config.yaml
n_layer: 8
d_model: 768
n_head: 12
n_kv_head: 12
head_dim: 64
d_mlp: 3072
vocab_size: 16399
activation: "swiglu"
norm: "rmsnorm"
norm_place: "pre"
norm_eps: 1e-05
positions: "rope"
rope_base: 100000.0
rope_fraction: 0.75
qk_norm: false
attn_scale: 0.125
bias: "none"
tie_embeddings: false
parallel_block: false
init: "normal"
init_std_qkv: 0.046
init_std_o: 0.0115
init_std_up: 0.046
init_std_down: 0.00575
optimizer: "muon"
lr: 0.00175
beta1: 0.95
weight_decay: 0.082
lr_head: 0.00568
grad_clip: 2.0
warmup_steps: 200
schedule: "cos"
final_lr_fraction: 0.1
batch_tokens: [65536, 131072, 196608]
seq_len: 1024
doc_mask: true
train_tokens: 1290000000
steps: 10053
dataset: "wikipedia_en"
Each number is 200 + 20 x the weight over its row's rms, rounded and kept within 0 to 999. Layers, rows and columns count from 0. The size before them is the row's rms in percent of the matrix's.

# layer 2 MLP gate, 3072x768, rms 0.116, rows 1425-1461, columns 256-319
097,173,188,188,211,172,197,169,191,208,207,227,184,171,228,205,173,201,214,226,177,209,231,188,200,206,220,184,204,179,187,213,188,186,238,215,251,196,229,215,225,214,188,232,210,187,211,227,211,212,188,209,148,220,200,221,156,192,190,175,205,148,151,212,182
089,191,222,196,244,187,193,184,225,188,224,223,198,167,215,186,245,228,205,218,179,191,231,171,200,221,201,184,187,182,224,197,197,172,216,217,172,172,198,239,215,190,199,162,221,190,231,193,189,193,206,196,185,210,193,189,183,184,192,237,218,218,220,221,202
104,176,204,166,180,207,229,187,226,214,178,185,197,193,183,202,206,208,236,223,225,198,186,210,215,221,235,199,209,191,195,196,201,192,181,198,189,213,207,179,217,214,202,206,177,182,229,208,173,168,223,200,187,180,206,178,225,226,152,214,215,238,219,188,167
094,214,199,225,184,205,186,171,191,240,231,193,191,200,194,197,175,186,182,203,216,229,187,232,178,184,205,210,224,224,181,245,187,198,229,163,248,200,203,192,202,193,193,230,259,244,192,200,196,203,207,191,182,216,223,225,172,222,232,242,160,189,173,184,150
082,207,163,196,200,159,205,164,205,199,199,213,200,200,181,208,188,197,186,233,178,222,204,222,163,235,174,229,188,200,185,190,211,207,222,221,197,205,202,218,189,180,196,210,217,213,232,182,192,182,187,187,182,200,217,180,211,181,193,212,220,228,204,178,200
086,188,184,193,185,197,219,179,207,171,204,194,155,204,178,209,194,177,193,175,196,157,220,205,172,208,167,198,208,204,213,175,222,202,237,201,213,193,171,185,213,174,235,179,195,229,195,216,200,193,214,197,183,223,211,181,206,177,203,217,183,188,193,201,208
109,213,225,181,163,230,189,193,189,188,209,187,192,187,203,191,201,229,235,204,211,199,194,197,210,212,175,223,211,148,239,183,199,195,205,223,215,193,217,188,233,198,202,188,192,199,215,197,224,232,205,206,222,203,192,224,236,191,208,189,193,200,234,225,164
104,189,211,191,184,226,183,209,200,232,190,232,214,226,222,211,158,215,227,179,206,205,190,204,182,200,191,187,222,205,176,194,196,196,219,197,203,181,181,236,187,188,205,220,185,193,183,194,179,190,195,202,195,193,201,183,195,215,218,191,165,208,207,218,194
063,192,211,182,188,202,210,197,192,206,202,185,174,197,178,182,184,245,191,204,219,183,200,186,202,217,178,217,176,189,202,209,182,179,169,175,202,206,199,176,215,199,228,183,192,189,216,191,227,234,213,172,169,216,216,203,161,215,169,215,203,194,161,217,199
095,185,181,208,179,199,205,214,183,229,189,154,198,193,225,204,193,219,190,213,233,213,197,179,212,223,178,205,209,166,172,194,185,203,205,207,220,194,165,163,217,189,222,209,216,198,210,190,186,166,200,172,196,182,185,217,215,173,217,206,173,226,197,217,217
071,188,196,225,189,219,188,176,194,172,191,188,189,176,198,196,207,176,226,177,232,205,187,207,208,186,184,232,214,231,209,195,221,199,210,198,208,196,211,201,178,228,183,189,216,176,209,213,241,202,215,217,152,202,234,209,198,171,196,205,206,220,221,204,191
096,213,197,203,221,178,207,233,187,214,170,219,191,185,232,219,182,175,221,188,175,207,212,197,231,178,229,199,223,175,200,161,197,221,199,229,195,210,211,232,200,180,208,156,206,220,190,205,225,209,211,209,213,218,182,204,227,205,157,195,160,199,186,208,246
095,222,237,214,185,222,213,194,224,219,229,192,185,243,215,210,179,199,203,192,205,229,198,199,216,163,200,203,212,200,174,201,201,193,224,190,224,208,209,189,219,182,238,190,220,232,201,187,205,221,184,202,185,197,225,169,173,225,218,217,162,178,217,203,183
102,194,184,175,193,195,212,182,221,225,174,216,215,197,202,163,203,223,187,185,202,205,192,191,213,186,160,194,204,240,186,168,217,213,179,205,232,220,224,179,219,224,187,180,203,188,203,203,190,197,233,181,204,190,209,204,227,187,190,174,222,176,147,222,159
113,197,240,182,179,164,178,235,198,185,190,210,207,222,220,211,175,198,221,217,205,190,191,197,213,242,188,243,193,166,191,226,180,196,175,190,187,209,195,194,197,214,204,201,209,195,244,144,205,204,175,179,185,162,221,204,205,174,222,172,219,181,195,212,198
109,213,222,220,214,167,201,211,212,216,214,203,185,171,205,171,224,207,196,238,182,202,204,220,224,197,232,199,227,205,200,231,185,178,191,219,169,185,173,199,169,200,175,254,178,195,215,186,226,157,222,208,195,208,194,189,182,229,212,211,233,201,198,224,207
101,189,200,176,214,173,206,187,152,193,219,184,192,206,194,218,186,211,218,174,219,209,180,202,184,211,229,218,197,212,219,243,206,191,185,178,185,178,163,209,199,196,198,186,210,155,203,195,179,188,191,176,189,173,221,218,196,203,193,175,228,193,196,208,200
083,227,186,211,194,194,227,219,236,196,217,203,196,198,152,196,212,237,210,197,204,238,219,219,190,149,157,209,206,170,224,202,211,223,199,252,198,212,180,214,186,191,212,186,217,226,182,200,205,220,176,208,178,212,157,172,173,205,192,197,189,211,211,192,184
104,228,224,181,144,201,177,215,202,257,225,208,208,183,220,215,202,164,196,169,204,209,198,170,210,239,196,174,226,172,201,235,200,188,211,158,199,226,213,174,188,175,223,228,214,203,207,222,184,212,217,186,204,170,199,198,208,229,200,173,187,202,206,168,234
105,152,211,217,183,157,192,194,184,166,193,190,212,216,175,178,208,210,231,208,186,183,194,195,231,225,191,195,201,214,207,182,210,220,189,193,195,189,173,231,216,225,197,198,218,231,229,212,189,194,202,211,216,205,178,166,244,246,198,235,246,185,190,214,160
114,207,209,206,143,191,234,192,238,218,191,200,192,197,146,214,184,190,165,217,219,212,194,225,202,216,202,180,185,207,226,184,197,164,195,166,211,202,224,212,169,193,179,199,203,186,187,214,216,202,185,188,209,217,224,211,204,223,261,185,209,207,181,213,193
107,225,196,172,201,197,186,207,223,188,197,207,211,220,205,196,218,228,187,224,212,219,205,185,198,190,233,172,204,216,181,213,205,169,190,201,198,212,161,182,189,184,204,200,206,187,214,178,171,232,197,228,213,208,225,185,197,206,159,189,192,174,199,204,214
100,207,204,191,204,175,205,186,185,196,216,199,193,228,154,208,176,214,184,199,220,170,186,195,221,203,207,166,211,177,202,211,172,215,189,220,213,179,194,193,203,199,260,190,175,188,229,207,200,169,200,203,187,197,196,187,225,230,203,207,182,167,175,215,180
110,173,223,213,171,215,177,228,223,189,197,198,216,181,191,167,202,213,193,168,211,161,188,175,203,230,182,195,240,222,189,184,213,205,181,202,237,199,218,189,199,221,167,191,249,207,199,192,205,195,201,245,217,208,205,209,183,204,161,208,166,205,199,181,192
103,183,189,220,220,216,198,183,176,168,192,193,200,225,189,203,202,230,200,217,216,200,209,241,203,193,184,205,171,239,169,194,184,212,204,191,216,204,193,214,184,236,215,213,181,262,190,198,193,221,200,193,202,207,196,188,174,214,185,225,212,212,149,197,209
099,225,216,191,221,167,212,192,209,197,192,166,199,225,215,204,192,217,204,220,189,219,191,204,203,227,156,184,194,182,193,199,185,203,204,189,181,238,192,164,186,242,211,181,208,185,226,209,162,190,187,199,222,179,188,171,208,203,196,191,197,194,198,199,191
090,179,226,166,220,220,255,181,189,204,218,201,184,208,206,224,188,217,192,218,184,178,193,245,211,188,184,233,183,223,179,228,179,176,169,183,189,164,186,214,224,207,205,214,212,200,174,181,200,206,199,216,185,208,182,190,205,206,189,215,231,227,150,226,187
084,221,206,211,198,232,225,185,212,172,214,199,213,227,193,192,164,219,186,220,214,157,207,175,150,215,213,191,194,223,170,184,195,179,200,195,202,230,209,207,222,181,228,201,238,169,210,169,184,169,189,220,187,220,180,210,237,189,183,170,185,181,205,171,187
071,184,190,227,158,204,178,219,263,222,209,192,227,169,186,217,192,199,197,179,173,187,206,173,212,236,205,179,233,158,196,200,157,188,177,189,182,188,201,236,185,207,176,222,163,179,224,158,225,189,194,222,204,186,216,202,220,160,202,194,175,198,237,157,197
067,197,206,212,210,197,177,176,186,200,225,178,195,184,200,179,171,204,189,207,210,194,229,190,168,232,228,224,191,193,191,232,211,197,164,200,205,232,179,206,235,191,197,203,199,169,142,205,225,206,207,224,176,179,197,187,190,183,180,199,158,216,183,187,184
074,227,204,197,187,185,186,203,225,198,212,218,211,216,207,187,187,213,209,227,229,182,167,191,177,188,207,193,196,209,186,224,188,250,204,192,202,194,198,202,175,185,188,206,219,210,233,153,231,199,198,202,183,194,202,176,206,234,198,199,192,173,218,200,169
104,212,164,205,213,184,204,202,199,199,198,198,200,194,175,159,189,230,204,230,187,182,206,192,164,178,222,211,186,223,210,186,180,198,186,208,209,239,159,209,196,204,210,187,197,202,178,200,205,190,216,161,216,197,211,218,184,221,180,187,219,212,180,160,225
101,221,180,187,229,179,192,190,191,225,174,228,156,213,192,215,206,170,197,220,210,226,191,174,187,196,169,227,232,170,234,168,187,174,169,199,227,212,196,185,203,181,191,190,222,221,168,164,168,190,198,182,217,187,215,213,193,223,226,200,181,174,225,214,201
091,185,206,198,193,212,203,198,200,191,183,186,220,219,199,223,216,184,191,208,176,209,202,193,205,160,209,201,196,211,221,229,199,158,236,197,187,200,212,195,211,192,187,154,201,201,202,192,182,169,182,216,165,240,192,193,171,200,217,211,202,200,205,184,202
030,203,175,201,221,144,207,210,189,196,210,228,164,194,200,226,234,190,248,201,203,218,225,207,187,159,201,227,209,179,189,188,215,205,212,210,194,212,199,201,204,218,156,212,197,205,188,215,195,215,172,230,211,183,193,220,223,216,188,222,191,149,211,192,214
104,214,181,159,189,201,197,214,175,192,208,206,202,184,166,173,171,211,188,210,190,195,212,202,180,205,201,206,178,204,226,185,196,231,194,191,183,202,195,190,205,165,166,175,225,201,161,240,204,191,181,202,213,234,214,216,179,208,228,192,224,211,242,182,206
110,200,210,200,197,166,203,200,197,180,195,213,214,175,188,189,252,164,227,189,201,169,215,182,218,216,215,197,197,199,206,189,194,201,165,212,170,151,245,201,207,218,242,206,190,198,248,201,224,234,207,205,198,216,213,215,213,212,154,235,208,172,210,210,225
# layer 2 MLP up, 3072x768, rms 0.112, rows 1425-1460, columns 256-319
103,211,236,180,235,217,176,138,194,199,209,197,239,182,202,164,223,211,189,196,235,195,181,182,201,195,188,215,176,214,191,179,148,230,174,220,198,163,179,214,180,199,205,171,186,192,226,211,229,187,182,200,177,235,225,199,224,200,218,185,197,227,191,206,187
096,223,207,233,210,179,205,175,225,174,221,223,197,168,189,243,244,162,195,202,183,186,224,218,160,232,188,190,209,210,182,218,193,233,203,243,196,189,214,214,197,170,177,199,194,194,186,180,222,216,210,227,192,209,172,218,197,211,207,232,216,223,192,222,194
099,227,204,160,191,206,204,184,250,186,216,205,217,201,204,179,223,199,218,222,232,193,186,207,176,193,223,210,215,200,193,192,186,181,165,214,201,234,178,185,227,204,223,222,201,181,212,196,212,190,201,183,220,212,185,214,207,182,197,255,172,223,199,220,213
097,169,170,228,193,182,197,177,199,237,203,203,159,212,208,183,160,243,143,157,255,223,199,208,179,201,207,197,223,211,200,219,215,179,207,202,225,208,190,170,178,162,218,230,218,221,202,200,211,206,197,196,190,178,201,217,192,199,223,218,168,211,168,199,228
087,207,208,211,206,227,205,186,189,162,201,227,200,206,161,214,168,182,170,224,226,200,189,203,161,227,174,203,161,207,199,201,197,208,180,200,205,194,182,214,192,194,195,212,210,216,211,192,205,227,183,201,183,201,203,191,189,225,178,217,218,216,199,219,199
089,178,212,204,152,210,187,218,216,166,187,216,192,224,198,207,210,206,193,168,211,184,207,188,176,220,163,190,218,215,201,189,222,185,210,188,192,181,200,188,216,169,213,204,211,222,202,208,202,196,215,165,203,198,190,190,205,185,224,210,170,186,201,204,197
099,205,209,201,171,211,251,222,187,192,244,175,213,196,249,168,171,220,190,193,224,235,211,170,195,190,177,234,198,182,232,205,206,209,197,200,209,198,203,197,210,168,213,167,201,190,231,185,183,189,197,191,179,172,222,228,199,179,223,220,210,199,224,205,198
104,201,187,211,192,191,227,211,168,215,241,192,211,176,209,183,227,201,193,220,193,141,189,176,217,217,204,229,225,195,187,219,217,176,201,231,193,213,221,157,179,225,222,195,196,210,192,203,201,216,182,208,182,228,204,213,209,227,207,230,193,174,188,220,203
066,211,234,220,217,232,191,242,161,171,194,187,179,215,189,206,196,225,177,181,204,199,174,203,151,203,205,194,174,194,166,211,198,170,198,206,197,185,184,184,219,194,207,192,191,222,197,213,223,228,197,211,194,200,238,204,212,218,171,227,174,216,231,227,216
101,220,192,216,167,177,229,188,174,213,202,166,201,199,219,187,210,212,210,216,210,223,196,220,204,204,214,211,226,174,189,190,218,193,209,217,191,170,173,187,192,226,161,190,191,171,220,219,176,181,187,217,187,203,200,177,191,185,216,190,212,209,194,217,213
067,228,199,186,227,181,184,207,220,226,211,224,197,201,163,231,221,195,194,176,217,165,207,185,217,175,226,207,192,162,209,220,185,218,198,205,210,179,184,223,200,198,177,215,181,234,210,201,164,194,169,232,230,205,180,176,194,238,209,187,195,200,210,192,196
087,220,165,181,218,238,184,196,170,204,233,171,244,185,193,202,202,196,229,213,209,227,230,200,211,199,205,186,211,194,191,188,189,192,173,201,211,247,252,232,174,171,212,194,189,166,177,231,202,176,207,224,189,176,221,161,208,167,125,211,188,220,174,179,239
095,195,181,196,237,176,240,222,204,186,186,189,214,170,182,168,192,180,202,178,197,172,202,221,206,231,222,195,221,220,210,196,180,213,180,183,197,197,204,183,219,228,182,215,214,177,176,192,156,206,195,196,191,212,225,225,171,216,238,174,207,193,195,216,220
103,174,218,238,174,219,226,214,187,194,219,193,204,189,204,217,229,190,199,207,181,226,201,182,224,164,212,197,188,184,185,211,196,173,170,213,179,220,205,226,194,256,211,194,185,208,194,187,191,216,200,183,221,207,177,190,198,234,219,204,175,200,216,177,218
108,181,146,167,178,224,233,187,218,214,200,187,214,198,206,164,215,237,208,201,185,215,183,227,186,170,182,215,201,168,228,187,195,215,197,179,192,171,202,212,199,207,218,198,186,221,174,226,184,177,192,203,216,220,204,187,229,232,180,209,205,222,183,216,207
104,233,177,216,181,182,186,198,182,179,194,172,191,235,198,211,202,227,218,225,193,224,211,184,273,186,207,186,199,192,191,205,172,210,194,190,194,192,163,208,210,183,209,232,186,228,237,213,239,167,196,182,207,198,169,211,189,248,202,191,208,208,202,201,214
104,198,226,170,176,192,199,190,223,170,213,201,204,195,160,180,226,176,181,212,193,202,190,186,199,225,184,212,199,199,204,177,172,210,188,141,211,209,203,174,179,201,201,214,172,231,186,218,183,199,181,186,179,202,186,198,207,217,170,173,198,220,165,196,211
075,214,239,183,192,191,204,263,177,237,241,218,193,248,191,224,215,215,186,210,210,190,211,201,183,202,189,188,179,227,192,201,204,187,187,209,182,217,222,206,203,208,191,189,202,209,203,187,178,200,201,209,229,204,232,234,204,169,233,183,179,145,202,210,190
102,246,209,157,209,219,200,200,211,199,171,214,211,217,185,180,217,209,142,227,222,206,241,166,202,225,176,203,233,170,182,212,180,183,210,226,179,185,216,189,188,214,179,227,188,180,183,202,202,159,178,220,229,211,215,192,192,244,213,200,170,218,201,186,190
111,195,207,203,210,195,173,245,192,241,181,186,193,177,207,199,199,211,219,216,199,227,175,210,209,196,200,246,185,185,173,184,179,212,194,187,240,212,196,186,189,180,200,195,238,234,217,164,241,157,212,202,196,199,208,218,182,215,193,212,197,219,227,182,223
106,204,189,209,183,192,175,186,202,195,203,222,220,203,226,192,205,174,188,203,232,192,181,226,199,196,195,209,215,181,206,224,176,188,231,220,181,158,209,186,189,188,201,232,191,194,223,178,207,184,212,172,185,168,206,177,165,204,207,231,179,206,190,191,200
104,196,225,211,215,189,160,191,219,192,201,201,188,191,202,226,185,192,200,192,195,186,197,218,240,190,162,246,237,182,209,166,197,184,198,217,206,171,195,199,233,209,151,226,214,179,224,198,220,158,225,188,205,192,198,201,195,216,243,222,188,226,208,199,231
092,193,171,202,239,179,207,211,198,152,196,194,180,232,185,219,194,193,235,215,178,160,202,228,185,205,193,228,167,205,189,193,198,171,188,173,206,166,190,188,220,218,202,213,205,243,183,185,213,227,241,195,163,235,183,250,189,211,192,164,192,188,186,219,213
103,203,185,209,186,219,207,216,224,196,211,206,209,226,171,210,196,194,191,189,215,180,213,187,192,201,215,210,209,220,180,210,210,172,167,231,187,175,207,210,207,229,167,198,195,183,215,219,191,199,227,222,231,233,221,192,182,196,181,186,185,184,223,212,214
101,191,218,209,155,175,179,184,204,226,148,212,168,200,179,190,195,232,179,189,222,209,180,230,193,199,201,214,193,195,208,187,197,230,172,162,218,221,220,231,203,195,208,239,216,186,205,215,165,191,186,199,202,196,192,175,196,215,206,220,223,223,141,186,186
095,204,158,203,191,208,206,198,241,225,232,223,222,221,227,233,216,179,169,189,254,237,189,145,217,211,193,189,217,187,201,207,178,211,192,203,223,179,229,209,197,181,148,219,224,186,206,177,218,213,195,173,194,213,173,193,227,211,190,224,216,209,165,218,223
095,180,211,190,176,206,214,185,218,219,176,195,166,206,224,210,197,190,187,205,165,196,202,203,221,210,173,160,240,211,185,188,167,169,167,194,219,188,218,190,184,171,191,215,175,220,173,189,178,208,219,222,192,192,216,211,229,197,183,199,215,246,196,185,186
077,196,212,196,193,190,215,229,210,199,169,228,191,208,224,181,189,252,196,188,195,181,185,192,205,177,247,236,183,163,191,187,193,200,213,184,229,211,185,195,211,193,220,191,229,169,238,188,181,206,190,229,198,211,212,206,221,203,158,171,200,202,181,201,205
073,226,207,207,197,204,210,219,166,190,197,210,213,204,232,172,201,196,232,202,183,199,206,210,189,171,205,219,200,180,219,211,231,193,200,178,206,224,195,228,242,216,188,197,203,202,189,185,214,217,180,167,188,176,198,230,202,226,183,194,214,192,183,229,196
059,216,207,183,178,210,200,249,214,184,208,227,212,236,189,234,231,183,173,175,203,198,194,209,207,192,161,173,211,188,196,202,191,211,232,219,176,176,222,197,172,204,229,197,213,215,233,196,195,201,212,184,207,221,178,210,216,205,230,209,230,183,219,207,236
081,172,172,179,205,217,191,205,220,212,210,205,200,182,211,214,167,232,181,212,180,208,170,194,233,210,181,164,215,202,184,185,210,211,184,173,179,209,208,207,232,192,182,181,175,186,225,215,132,186,183,172,192,207,194,208,172,224,160,188,212,196,210,176,202
107,195,206,159,246,188,171,203,207,186,198,210,207,202,208,191,229,192,196,201,186,210,204,179,197,199,196,211,227,180,196,204,232,206,220,204,187,220,212,166,158,187,179,202,190,143,191,211,211,176,206,200,195,212,190,234,174,210,234,199,202,188,191,228,219
097,183,188,204,171,210,202,204,215,190,233,200,196,219,196,151,192,228,213,197,207,199,205,207,191,188,212,190,189,207,216,204,205,155,180,172,213,219,219,187,179,227,220,207,204,201,204,222,171,181,198,204,189,218,189,197,218,207,206,207,231,209,174,197,221
093,195,205,229,215,160,177,203,162,200,208,197,188,168,200,195,159,140,221,168,250,200,220,195,205,213,159,155,171,210,199,183,157,192,151,219,203,210,170,157,206,223,195,195,237,175,234,187,205,215,212,210,211,212,224,205,149,204,181,205,185,203,188,198,237
045,198,227,194,199,208,217,176,186,186,190,188,225,187,197,200,187,205,206,194,178,208,170,236,202,221,209,215,237,179,209,160,165,227,180,221,180,217,187,191,222,202,176,219,203,199,183,191,176,213,198,198,195,217,204,180,196,224,215,206,210,194,228,189,217
101,222,193,207,201,237,173,188,174,226,175,191,187,170,195,236,196,193,175,206,175,181,149,218,193,196,196,213,215,201,147,189,205,207,213,185,205,203,175,168,180,196,236,187,223,177,188,178,204,180,195,191,197,214,190,198,220,237,201,191,181,224,227,258,166
# layer 2 MLP down (transposed), 3072x768, rms 0.107, rows 1425-1460, columns 256-319
103,213,193,182,177,244,177,162,233,223,188,214,182,199,200,198,221,192,205,203,193,160,211,145,198,198,233,190,231,163,194,222,171,192,172,219,184,184,164,205,243,205,220,184,197,215,156,178,192,194,196,217,213,206,179,215,200,209,193,198,224,214,230,217,205
094,173,207,223,197,217,196,195,215,212,200,194,218,202,257,220,223,199,204,174,175,188,206,196,218,186,176,211,200,217,194,211,160,192,199,219,184,188,213,215,221,194,162,209,191,182,199,171,206,200,259,226,202,188,220,213,186,216,207,229,179,236,202,240,198
103,178,201,185,204,182,233,227,232,198,201,182,192,190,178,199,160,192,215,243,194,225,181,192,224,220,210,234,233,194,212,188,199,212,190,246,226,217,197,220,180,215,238,172,195,198,179,193,205,171,194,206,192,146,239,200,216,206,174,207,197,203,221,149,196
107,177,222,221,182,185,200,193,180,225,198,197,187,209,181,167,198,191,176,205,230,187,183,149,213,184,200,211,179,212,191,215,172,190,187,239,202,183,209,172,188,177,215,195,224,196,193,216,198,189,213,197,194,199,243,213,216,186,217,233,222,183,170,228,180
094,208,186,179,235,229,194,188,179,224,227,199,217,187,185,245,176,182,182,208,184,198,203,179,135,184,175,165,193,185,172,162,190,208,171,200,200,210,241,177,223,208,235,229,234,231,197,215,189,169,207,209,198,229,211,201,190,218,203,195,260,203,242,235,217
089,218,197,194,252,162,203,181,179,207,216,227,212,192,230,220,198,206,194,212,189,232,182,211,199,235,210,188,179,212,235,203,213,194,212,162,215,198,203,200,179,196,201,185,164,224,185,200,222,229,216,179,202,238,203,180,181,197,192,168,225,224,183,223,222
111,238,182,216,206,205,212,209,172,194,165,185,186,182,205,205,187,199,170,200,190,179,183,199,178,204,213,209,149,203,204,224,195,197,197,182,162,181,185,220,197,190,198,207,204,216,192,202,222,213,159,202,188,179,219,203,203,195,222,221,202,205,211,228,218
105,233,190,238,214,173,188,203,208,146,243,190,236,172,182,203,181,192,191,206,206,212,189,215,197,218,202,243,179,156,218,215,233,215,231,210,189,193,173,216,195,161,209,198,173,207,181,159,223,227,203,224,162,202,218,192,215,209,183,163,198,199,200,245,205
070,196,212,184,181,207,171,223,201,187,180,208,190,213,224,214,177,188,213,203,176,219,190,216,170,207,185,192,148,208,192,208,216,218,198,175,198,185,186,179,190,201,215,209,176,167,204,187,184,179,234,211,194,200,219,202,235,204,156,219,204,194,216,219,211
102,210,164,198,198,183,161,193,229,210,219,206,218,208,230,199,195,176,185,195,218,204,196,214,192,235,172,257,150,187,218,171,223,196,193,186,192,175,152,208,192,211,215,192,202,192,236,186,175,198,204,175,191,180,201,201,235,195,198,226,206,228,216,209,240
074,195,218,156,170,191,188,212,196,248,192,179,215,213,164,211,189,197,168,236,230,176,204,229,199,183,212,209,201,194,183,202,176,182,207,232,183,203,186,229,167,217,155,200,185,192,193,193,207,164,193,185,178,177,229,192,229,172,192,201,189,198,200,213,187
093,222,230,162,239,165,190,207,188,216,199,180,202,200,219,198,213,189,180,192,199,147,183,181,185,202,225,195,218,152,190,183,184,222,264,192,198,213,195,197,223,210,232,219,189,205,221,190,213,192,227,207,221,217,192,196,198,209,188,198,200,190,167,231,192
102,218,194,159,190,201,219,188,204,197,201,192,223,166,207,184,223,204,222,222,227,198,201,183,210,219,206,178,228,210,193,238,162,194,227,171,223,213,209,172,229,231,179,167,193,194,244,182,193,241,127,192,160,185,186,209,190,204,239,176,230,189,184,221,240
100,267,191,191,180,206,179,228,213,228,212,204,183,201,233,226,214,195,217,204,213,199,195,194,173,204,203,188,174,200,183,215,198,168,215,190,222,205,205,206,169,187,242,221,197,172,200,195,184,194,200,205,166,198,203,232,202,175,203,183,214,188,212,228,218
108,222,205,212,225,240,233,188,184,214,171,215,244,198,183,195,185,206,215,190,197,228,191,220,220,196,216,198,155,193,236,212,199,216,165,203,212,176,240,179,183,214,191,176,206,175,203,217,224,159,174,218,191,202,188,205,211,228,164,185,193,190,184,240,211
113,222,164,193,185,171,199,199,236,191,206,190,217,226,202,206,192,229,197,210,162,224,207,237,231,194,205,213,186,195,223,224,155,212,197,218,201,175,183,183,175,213,224,192,177,189,210,239,215,198,216,193,199,216,203,211,207,211,190,223,224,241,174,213,176
099,178,211,135,183,183,185,162,197,166,220,171,188,195,204,186,211,187,199,215,182,203,201,213,226,183,220,187,198,172,229,195,193,195,230,247,187,218,235,152,193,217,192,196,198,225,205,213,188,190,195,219,181,164,185,212,206,185,159,186,175,202,168,233,225
085,197,171,172,178,195,197,182,215,219,187,199,205,202,224,169,184,205,167,176,208,190,213,231,205,172,203,205,206,187,207,217,174,204,206,197,202,223,201,202,172,191,165,193,183,236,204,220,202,225,186,202,194,185,164,173,200,195,227,183,178,179,205,157,147
106,195,164,205,190,216,207,180,170,204,161,186,192,183,195,242,219,206,168,218,205,190,223,179,204,211,179,206,227,219,178,189,215,236,166,230,204,191,198,200,198,175,172,189,217,237,230,202,263,190,211,197,211,206,168,181,196,198,192,186,196,204,200,216,217
108,212,203,188,151,216,201,195,183,184,188,178,218,233,193,200,224,197,198,180,207,209,187,186,197,216,188,216,186,186,178,250,218,173,181,224,211,192,195,172,172,209,166,242,193,184,243,198,172,171,224,221,170,219,201,172,187,193,182,213,194,231,182,186,205
106,187,208,225,238,213,218,213,191,215,182,202,191,207,189,184,184,194,203,192,173,203,184,210,194,195,197,204,150,232,175,228,244,157,217,198,185,211,248,229,170,190,194,171,218,195,191,198,171,221,168,207,216,210,203,193,164,181,203,222,225,212,177,177,160
098,194,174,188,184,175,212,205,210,198,225,185,199,206,195,208,223,178,193,217,158,200,204,199,199,156,189,190,184,220,180,223,244,178,192,175,238,187,230,215,192,198,197,193,203,212,216,238,199,212,207,199,244,211,164,222,209,244,202,183,207,230,217,204,201
100,202,191,200,217,212,206,213,231,166,205,227,145,228,225,203,204,179,209,218,167,224,178,221,188,199,192,181,191,197,211,203,212,181,176,212,157,203,182,216,199,238,239,200,231,191,201,179,192,187,223,210,169,184,179,225,187,208,190,189,199,183,206,157,183
105,209,217,206,207,170,193,207,232,189,189,194,224,192,177,217,208,175,192,207,221,194,220,180,175,195,223,216,201,174,215,196,208,142,212,211,222,172,218,185,176,219,207,182,207,178,162,225,178,181,213,207,240,201,202,218,192,199,212,223,206,207,181,202,195
104,180,194,231,182,192,231,169,215,196,155,192,219,216,220,211,239,203,172,207,252,193,160,248,195,194,185,215,191,199,206,225,177,197,203,192,203,208,221,216,192,218,215,193,179,235,159,180,201,175,215,230,206,195,195,193,182,203,183,169,192,198,180,196,181
102,216,175,221,186,156,202,181,188,197,211,216,177,203,199,199,201,160,175,196,176,170,175,165,246,228,172,193,176,190,223,239,199,248,205,193,203,214,159,188,188,215,195,206,223,196,220,175,212,212,177,215,161,213,195,166,216,201,231,170,198,212,216,189,176
098,198,190,220,228,194,145,178,215,215,197,189,177,201,257,182,192,241,181,153,215,213,216,211,198,190,200,219,231,220,232,213,204,203,183,185,174,205,218,205,153,202,180,212,196,214,228,189,197,188,184,214,211,174,212,207,177,183,178,220,173,202,218,187,212
086,203,196,174,198,210,211,185,207,155,204,207,209,197,229,206,207,210,235,230,185,196,209,201,213,197,175,201,228,206,233,186,217,187,204,179,181,193,208,197,215,138,197,184,186,197,182,181,227,196,213,182,189,174,155,164,208,218,177,222,236,164,195,199,213
076,152,186,217,245,200,176,232,174,193,236,187,176,197,226,201,200,171,210,209,195,158,211,202,178,172,221,195,168,186,195,177,153,198,217,232,204,215,198,227,210,161,182,231,172,186,229,184,164,201,182,194,209,203,194,197,226,229,161,202,214,177,180,182,193
072,212,207,193,206,206,205,248,193,194,200,218,185,216,206,197,195,182,185,201,217,183,202,176,210,183,202,201,214,184,199,176,211,212,203,243,211,220,237,181,176,226,225,182,196,199,238,181,167,242,195,194,213,212,206,193,198,221,218,195,201,205,202,214,230
083,225,219,210,165,155,213,224,200,180,190,192,180,193,225,180,217,196,240,213,207,187,168,182,163,197,205,185,234,240,216,207,171,205,154,169,200,215,228,201,228,202,237,219,207,226,224,157,196,215,174,203,174,189,179,230,216,164,185,179,185,199,220,185,202
108,200,233,229,213,246,172,192,227,158,197,188,166,229,186,186,201,221,199,183,210,209,191,205,189,227,206,214,201,215,195,215,212,157,227,222,214,253,185,169,180,195,222,208,197,200,201,230,250,198,231,210,180,222,187,214,194,178,227,194,200,231,188,177,192
098,167,218,188,210,221,235,199,167,179,220,178,206,201,209,195,210,194,243,210,180,210,228,202,256,198,202,149,230,228,160,184,180,211,211,174,159,208,175,180,189,231,197,190,199,185,206,191,215,207,137,223,180,215,211,175,228,209,174,216,228,185,171,209,214
089,221,208,203,158,176,173,199,208,233,182,186,228,216,163,186,190,147,194,182,192,198,183,230,205,191,231,221,220,223,189,174,192,197,235,176,209,199,222,233,190,219,205,178,181,203,196,192,232,184,213,230,203,199,216,179,217,171,172,239,209,200,222,255,220
038,180,191,173,188,178,195,152,210,197,202,184,173,207,203,223,171,180,215,201,203,217,207,221,211,235,214,213,215,181,196,201,203,218,181,198,210,207,241,196,199,204,159,220,188,187,191,176,209,209,178,213,196,201,195,166,203,203,236,204,216,194,191,181,204
107,212,211,201,186,192,186,199,221,202,197,189,174,191,230,214,200,201,183,220,180,216,181,202,216,208,183,193,175,203,240,231,185,227,206,168,212,206,177,184,187,201,180,197,210,181,183,209,183,224,205,208,210,191,212,219,199,169,181,214,207,185,201,171,200